From a checkpoint of a small transformer trained on Wikipedia: a smear gate.
Each number is 128 + 32 x the weight over its row's rms, rounded and kept within 0 to 255. Layers, rows and columns count from 0. The size above them is the row's rms in percent of the matrix's.

# layer 7 attention query, 192x96, rms 0.123, rows 0-16, columns 0-95
size [119 115 121  90  97  98  93  89  89  89 119 115  95  94 115 104 109]
[[121  86 133  97 156 116 111 123 125 120  68 111 118 144 116 120  96 102  94  81 177 194 139 157 154 108 168 147 176 146 106 104 129 157 143 149 105 116  78 144  63 116 134 151 106 122 145 132 106 150  89 168 185 119 112 108 144 196 174 129  83 145  85 105 109 137 142  93  68 119 112 150  88 136 101 151 107 192 113 141 179 102  86 157  93 110 168 162 154  71 167 103 219 111 128 105]
 [142  86 191  71  70 162 124 100 110 147 118 174 149 153 134 143  99  94 133 112 157  98 162 106 145 145 168 105  58 112  78  88 102 130 156 121 135 142  88 172 130  59 142 124 173 131 128 111 175  86 107 160 125 126  80 182 121 107  98  96 124 138 141 147 108 134 132  85 102 107  87 135  74 176 151 159 149 189 128  61 161  90 163 167 146 162 150 128 166  80 105 112 105  88 157 141]
 [ 94 114 127  79 172  82 126 166 118 130  59 116 115 111  82 143  90  73 177 106  92 132 113 145 142 123 129 126 180 129 115 106 143 122 138 174 146 131 103 106 100 101 162 130  80  98 111 124 135 156 100 173 137 127  54 174 159 156 159 156 129 134  48 103  60 159 175  93  56 103 149 141 130 122 125 116 178 133  91 151 157 100 116 157 156 130 175 156 166 159 134 102 199 112  92 106]
 [ 90 168 118 128  85 159 174  63 159 107 101 205 151 163 159 113 123 122  47 147 150 156 114 158 175 119 144 108 155  91 114  93  80  97 102 164 135  77  72 175 146  82 146 145 149 213 119 102  91 162 159 101  78 117 109 161 134 125 145  65 122  95 140 135  89 130 128 153 156 123  89 136 115 124 124 143  72  71 157 114 122 133 155 166 150 179 138 145 154 121 104 128 152 104 135 136]
 [120 147 108  93 125  55 182 157 139 105 122 112  80 138  74 155 105  77 166 141 111 119 131  81  96 163 102 118 159 159 123 114 159 110 120 173 130  97  97  76 110 165 137 119  83 102  88 172 121 138 103 163  92 168  92 155 175 179 121 203 127 129 104 101  90 106 123  89  56  83 192 132 171 144 123 105 132  97  96 117 169  97 108 142 187 123 183 126 153 140  93 149 147 136 117 110]
 [122 182 128 121  65  93 166 128 125 129 169 169  66 134 119 175 183 108 101 150 112 112 111 150 183 145  99  75 155 100 129 117  87  71  56 110 133  74 147 154 149 173 183 125 149 154  85  88  88 159 131  83 101 151 149 139 108  76 113  98 140 142  92  81 134  76 130 145 114 153 159 109 173 136  77 124  90 110 181 119 123 169  92 128 181 159 119 153 128 134 119 145 147 156  86 121]
 [161 150 110  79 164  87 131 173 156 138  76  85 123 116  96 123  85  82 177 123 101 167 188 163 104 145 150  80 141 114 129 146 142 142  88 180 112 130 131  74 135 136  74 142 104 151 119 114 118 108  85 197 158 127  89 135 152 165 155 148 120 142  57 160 106 158 126  90  49 120 124 135 148 143 124  86 139 111  63 137 104  71 134 115 132 111 183 187 125 141  99 117 191 106 120 113]
 [176 129 170 119 126 133  67 102 178 130  78 169 181  81 159 136 150 114 120 141 133 131 151 190 125  87 161 117 118 107 127  84  95 157 124 120 118 129 129 172 146 137 107 144 143 203 131  78 177 100 150 123 179  75  73  84  95 121 186  94  89 115 119 107 109 179 135 154 173 181  91 137 118  80 121 132 145 171 122 146  77 123 152 112  98 145 103 154 128  78 160  64 169 138 143 136]
 [113  88 210 129 127 166 121 117  92 161 143 152 149 120 124 124 167 115  82 136 175 134 137 132 171 101 178 159 164  94 149 165 101 119 106 107 129 132  93 162 161 115 100 135 153 163 175  92 139 196 169  73 177 139 130 106 118  73 138  92  71  94 167  98 134 151 101 155 176 139 109 163 106  95  89 160 167 149 134 180 141 180 132 158 108 159  67  69 144  97 180 123  98 110 128 144]
 [127 105 121  48 173 149 136 145 153 147  95  51 118 180  86 113 107  62 164 100 107 196 161 128 133 135 121 101 157 123 118 149 180 167  85 176 125 159 123 122 102 127  67 117 116  93 175  94 124 100  89 178 145 140 129 160 154 140 138 124  89 134 121 165 133 157 168  97  77 134 113 143 100 140 104 121 117 105  57 137 172  97 100 141 129  86 184 132 117 168 112  90 178  73 123 142]
 [105 100 134 100 122 113 190 132  99  92 140  69  95 116 115 150  92 164 144 158  98 139 116 113 108 172  77 100  90 155 102 114 140 140 114 122 115 103 170  74 112 150 138 143 119  86  91 177  91  94  83 183 119 144 156 154 118 166  82 182 181 139 106 109 123 112 129 104  93  96 155  70 164 170 186  78 163  72 108 107 137 100 104 126 162  88 169 145 152 130  68 136 155 101  81  78]
 [141 124  98 148 106 101 177 189 132 103 186 106 106 155 123 188 143 125 120 113 132 175 100  97 159 171  78 121 205 131 182 111 112 140 145 131 132 112  78 103   1 125 127 129  76 185 132 123 143 131 171  98 118 148 125 111 121 151  71 155 115 116 135 123 105  95 106  93 149 123 145 168 138 163 189 128 166  90 115  91 132 179 114 142 139 141 146 114 117 110  99 192 154 138 112 103]
 [ 50  31 120 143 175 110 145 140 103 129 141 108 144 125 125 148 182 155 203 125 128 132 109 130 165 154 115 142 150 112 139  86 140 108 133  85 156 130  69 109  97 149 218 116 126 107 117 118 126 141 153  99 134  93 122 154 122  98 122 158 154 174 151 219 138 130 126  82  73 137 128 168 128 151 147 172 149 121 113  36 172 160 135 159 158 113 106 126 124 123 108 152 106  79 127 142]
 [137 105  93 126 151 161 147 141 117 110 178 164 112 118 158 143 153 168 138 129 161 114 155 149 139 162 107 101 111  88 124  73  88 133 113 120 113  93 145  80 154 143 205 121 171  79 138 135 159 127  68 115 114 117 224 140  78 138  84  99 127 141 129 129 113 171  56 138 154 134  77 172 138 178 132  91 143  72 158  71 118 123  92 150 115 134 120  66  86 146  73 144 153  72 125 120]
 [125 117 127 154 189  87 174 118 123 104 110 153 104 163  34 138 109 116 176 126 102 109 145 126 105 169 129  64 131 139 186 148 131  82 173 158 168 151  89 115 150 140 106 109 112 188 183 135 100 160 192 146  76 118  75 144 150 139 104  90 142 148 142 117 128  72 115  92 116 139 141  79 101 148  86  96 126  83 125  47 124  98 145 126  80 135 118 148 122 150 104 124  71 159 150 148]
 [136 101 121 125 111 111 108 124 116 139 176 159 137  77  98  64 132  97 144 138 179  84 147 189 108 122 194  44 139  97 100 131 119 159 128 109  75 169 115 126 117 146 120  63 155 158 143  86  96 108  86 140 138 175 111  87 130  78 148 124 127 135 164 119 140 119 172 112 105 137  80 180 175 118 157 158 190 153 165  88 124 133  97 136 140 124 122 135 197 136 133  59 142  83 135  76]
 [139  69 225 113 125  81 172 143  52 144 112 168 144 144 133 136 112 138  93 132 142 153 162 109 155 123 130 124 158 149 198 126 106  88 123 135 106  97  62  94 126 136 141 157 169 132 166 166 106 156 149 134 187 132 150 145  92 109 137 119  73  60 160 200  94 127  58 114  93 130  84 145 128 112 108 137 164 132 108  82 116 113 155 166 126 170 113 142 150  86 106 113 130  95  91 105]]
# layer 7 attention key, 192x96, rms 0.123, rows 0-15, columns 0-95
size [111  89 115  76  83  85 100  83  81  88 110  98 108 100 107 109]
[[160 122 154 106 131  84 154 145 151 169  97 173 157 167 118 112  70  98  97 138 169 164 158  94 108 157 171  95 108 165 142 100 129 189  64 168  87 144 103 111  92  98  87 148  86  88 150 137  85 149 138 196 134 139  91 159 160 165 142 137 107  74  71  93 154 204 116 122  66 123 145 142  84 165 144 126 141 110 144 167 167  69 123 130 132 174 158 133 120 123 138 101 164 130 128 102]
 [147 104 151  95 169 142 113 111 132 127 110 134 153 128  96 102  92  80 133  72 145 101 159  89 134 236  91 157  94 158  74  89 142 146 143 195 162 149  64 136 149 116  86  98 118 103 134 114  97 148  97 133 117 191 137 111 174  96 125 127 115 134  87 138 131  87 174  93  94 108 134 176  66 155 120 148 111  87  81  93 171  94 113 125 179 167 126 123 130 117 109 119 153  66 147 157]
 [126 163 146  83 136  93 127 170 170 125  84 175 122 132 110 124  88  89 135 119 125 153 143 125  96 127 164 106 112  91  76 114 151 144 161 191 133 115 162 115 116  66 137 170  68  97 133 150 141 129 117 171 135 131  44 164 205 190 123 125 104 120  98 104 128 191 155 110  84  97 134 138 119 132 187  81 156  81 123 157 146  99 139 161 143 135 182 183  94 160 106 123 178  92 142 118]
 [118 183  93 169 149 168 105 104 113 131 195 174 167 131 140 119 137 158 108 167 114 149  86 135 154 142 126 153 196  37  97 119  86 139 107 194 162  95  81 183 175 153 153 105 114 151 133 102  97 152 151 113 123 120 171 145  98 100 150 129 105 133 168  88 112 100 122 130 153 118  82 131 111  94  97 143 117  56 152 148 129 126  92 123 115 132 114 188  94  92 148 112 165  75 175 173]
 [147 146 118 117 107  90 105 179 166 133 109 147  75 117 128 167  78 146 115 127 116 145 127 108  92  73 165 136 146 111  81 139 123 146 171 130 175 100 153 122 150 104 117 158 103  85  79 158 164 122 121 171 117  97  91 161 218 193  83 136 138 123 122  71 109 173 132 112 115  68 156 129 154 157 186  67 188 133 122 143 139 104 153 149 153 119 208 155 127 138 107 149 175 121 173 107]
 [107 183 116 162 116 144 113  97 167 143 177 133  94 168 130 121 192 152 164 128 119 147 116 170 135  88 122 124 187  67 186 135 105  86 143  93 140 102 193 191 152 180 153 123 156 116 140 121 126 188 146  89 136  92 185  65  92 133 141 147 148 148 126 131 125  79 108 131 145 187 100 115 165 109  95  98  86 138 174 163  88 138 111  82 152  90 100 161  77 118 149 141 108 124 166 120]
 [178 105 105  80 125  96 102 156 186 126  75 177 135  83 120 158  88 138 111 136 119 191 152 174 144 122 156 124 142  96  94 143 112 126 146 203 119  82 162 101 115  72 123 162 100 145  76 116 148 109  91 151 173  99  93 173 156 164 129 139 150 155 112 108 115 145 115 120  71 102 134 156 117 138 141  86 117 120  91 173 133  90 160 140 162 171 152 205 159 123  84 121 188  64 115 137]
 [167 137 106 115 167 110  67  92 187  71 133 135 170 157 136 118 174 124 153 168 133 147 160 164 137 138 104 138 148  92 144  97 149 120 126 144  92 140 112 139 128 202 140 110 140 178 130  29 180 102 125  81 162 107 145  77  44 101 149  92  92 130 164 150 157 126 116 140 182 143  99 119 127  91 137 158  98 161 120 124 106 154 149 120 122 112  44 142 117  85 132  87 147 117 100 163]
 [ 97 123 183 105 167 140 154 108  89 146 177  85 146 164 139  98 158  72 127 169 165 114 142 107 131 135  97 154 113 112 157 144 158 154  72  76 143 196  84 129 151 181 113 124 149 135 226 114 123 144 137 116 153 136 149  53  60 105 105  89  62  94 125 145 177 116 125 132 148 158 115 109 138 129 107 149 165 131 149 140 120 154  94 105 131  97  75  74 102 109 150 117  65 142 133 147]
 [124 169 173 135 146 125 140 105  92 170 109 148 117  88 104 137  84  85 106 125 141 153 160 109 104 125 174 116  88 160  90 144 149 193 119 145 159 123 151  79 138 107 132 142 110  99 143 139  99 108 104 207 110 111 103 168 169 223 102 129 122 136  92 108 144 156 139 105  78  91 112 139 124 169 167  70 188  58 114 131 134  88  89 137 155 134 197 117 133 183 106  76 141 108 162 109]
 [ 95 154  84 144 120 141 147 111 105 121  76  82  88  95 129 121 107 139 171 101 125 161 149 149  81  98 155 136  74 135  94 125 154 178 136  95 104 115 169 113 105 116 104 169 137 114 128 186  88 160  99 187 108 121 162  84 159 148  98 173 150 115 114 136 117 148 122 126  89  99 139  98 147 177 172  88 185 130 124 149  62 116  94 141 175  87 200 175  86 137  97 160 112  80  82  72]
 [146 158 125 151 160 103 169 126 166 120 130 122 152 123 147 158 177 123 114 134 150 129  69 130 212 180 123  94 233 108 170  77  94  74 137 159 178 120  82 175  81 129 112 127  55 131 126 137 136 136 146  97 127 126 177 127  77 108 122 179 135 112 148  65  94 100 101 118 116 128 145 183 147 119 150 150 115 119 112 124 125 207 147 124 146 170 103 119 126 116 185 141 136 161 121 117]
 [ 58 140 168 123 155 155 232 154  81 132 188 113 132 104 110 165 150 183 198 104 124 137 138  94 137 164 121 139 110 136 102 127 146  80 127 126 102 166  90  94 133 152 120 121 128  78 115 125 145 117 166 135 110 155 118 103 123 105 162 106 140 166 100 190 173  80 123  93  85 135 116 186 201 107 145 138 150  88 105  92  92 159 127 127 140  93 106  83  74  85 164 136  95 117 144 128]
 [ 91 144  72  74 120 151 174 184 131 148 173 122 112  55 119 112 145 178  84 130 138 114 141 152  47 125 108 159 166  85 141 135  94 149  84  68 132 118 164  96 161 133  79 133 150 167  97 135 115 117 113 135 125 155 176 143 117 109 176 106  96 183  65 102 129 111  68 113 113 119 101  98 161 126 117 128 103 151 134 109  68 166  85 127 111 150 143 130  67 140 165  96 160 101  90 100]
 [129 108  97 147 140  74 163 124 113 155  71 165 143 111  79 195  93 177 141 136  99  84 105 147 102 148 184  96 119  82 178 102  76  86 147 155 147 126 146 138 157 108 113  99  98 157 109 158 143 158 174 168 122 118  49 154 142 137 102 106 221 114 109  96 148  58 115 109 113 101  99 114 165  85  80 108 120  85 125 109  92 113 121 118 112  88 127 133 121 125 128 148 141  83 163 181]
 [176 177 111 180 103 143 131 115 147 124 150 179 106  93 161  71  73 113 145 129 141 155 161  96 148 186 128  66  93 160 126 131 157 135 107 135 140 168 140 128 161  98 121 121 123 144 147 117 130 146  61 146 121 141 151  78 150 113  62 127 115 135 154 154 140 110 136 125  94 137  91 206 158 136  99 129 170 141 123 105 132 130 132  36  92 162 106 110 188  99  78  46 139 153 180 110]]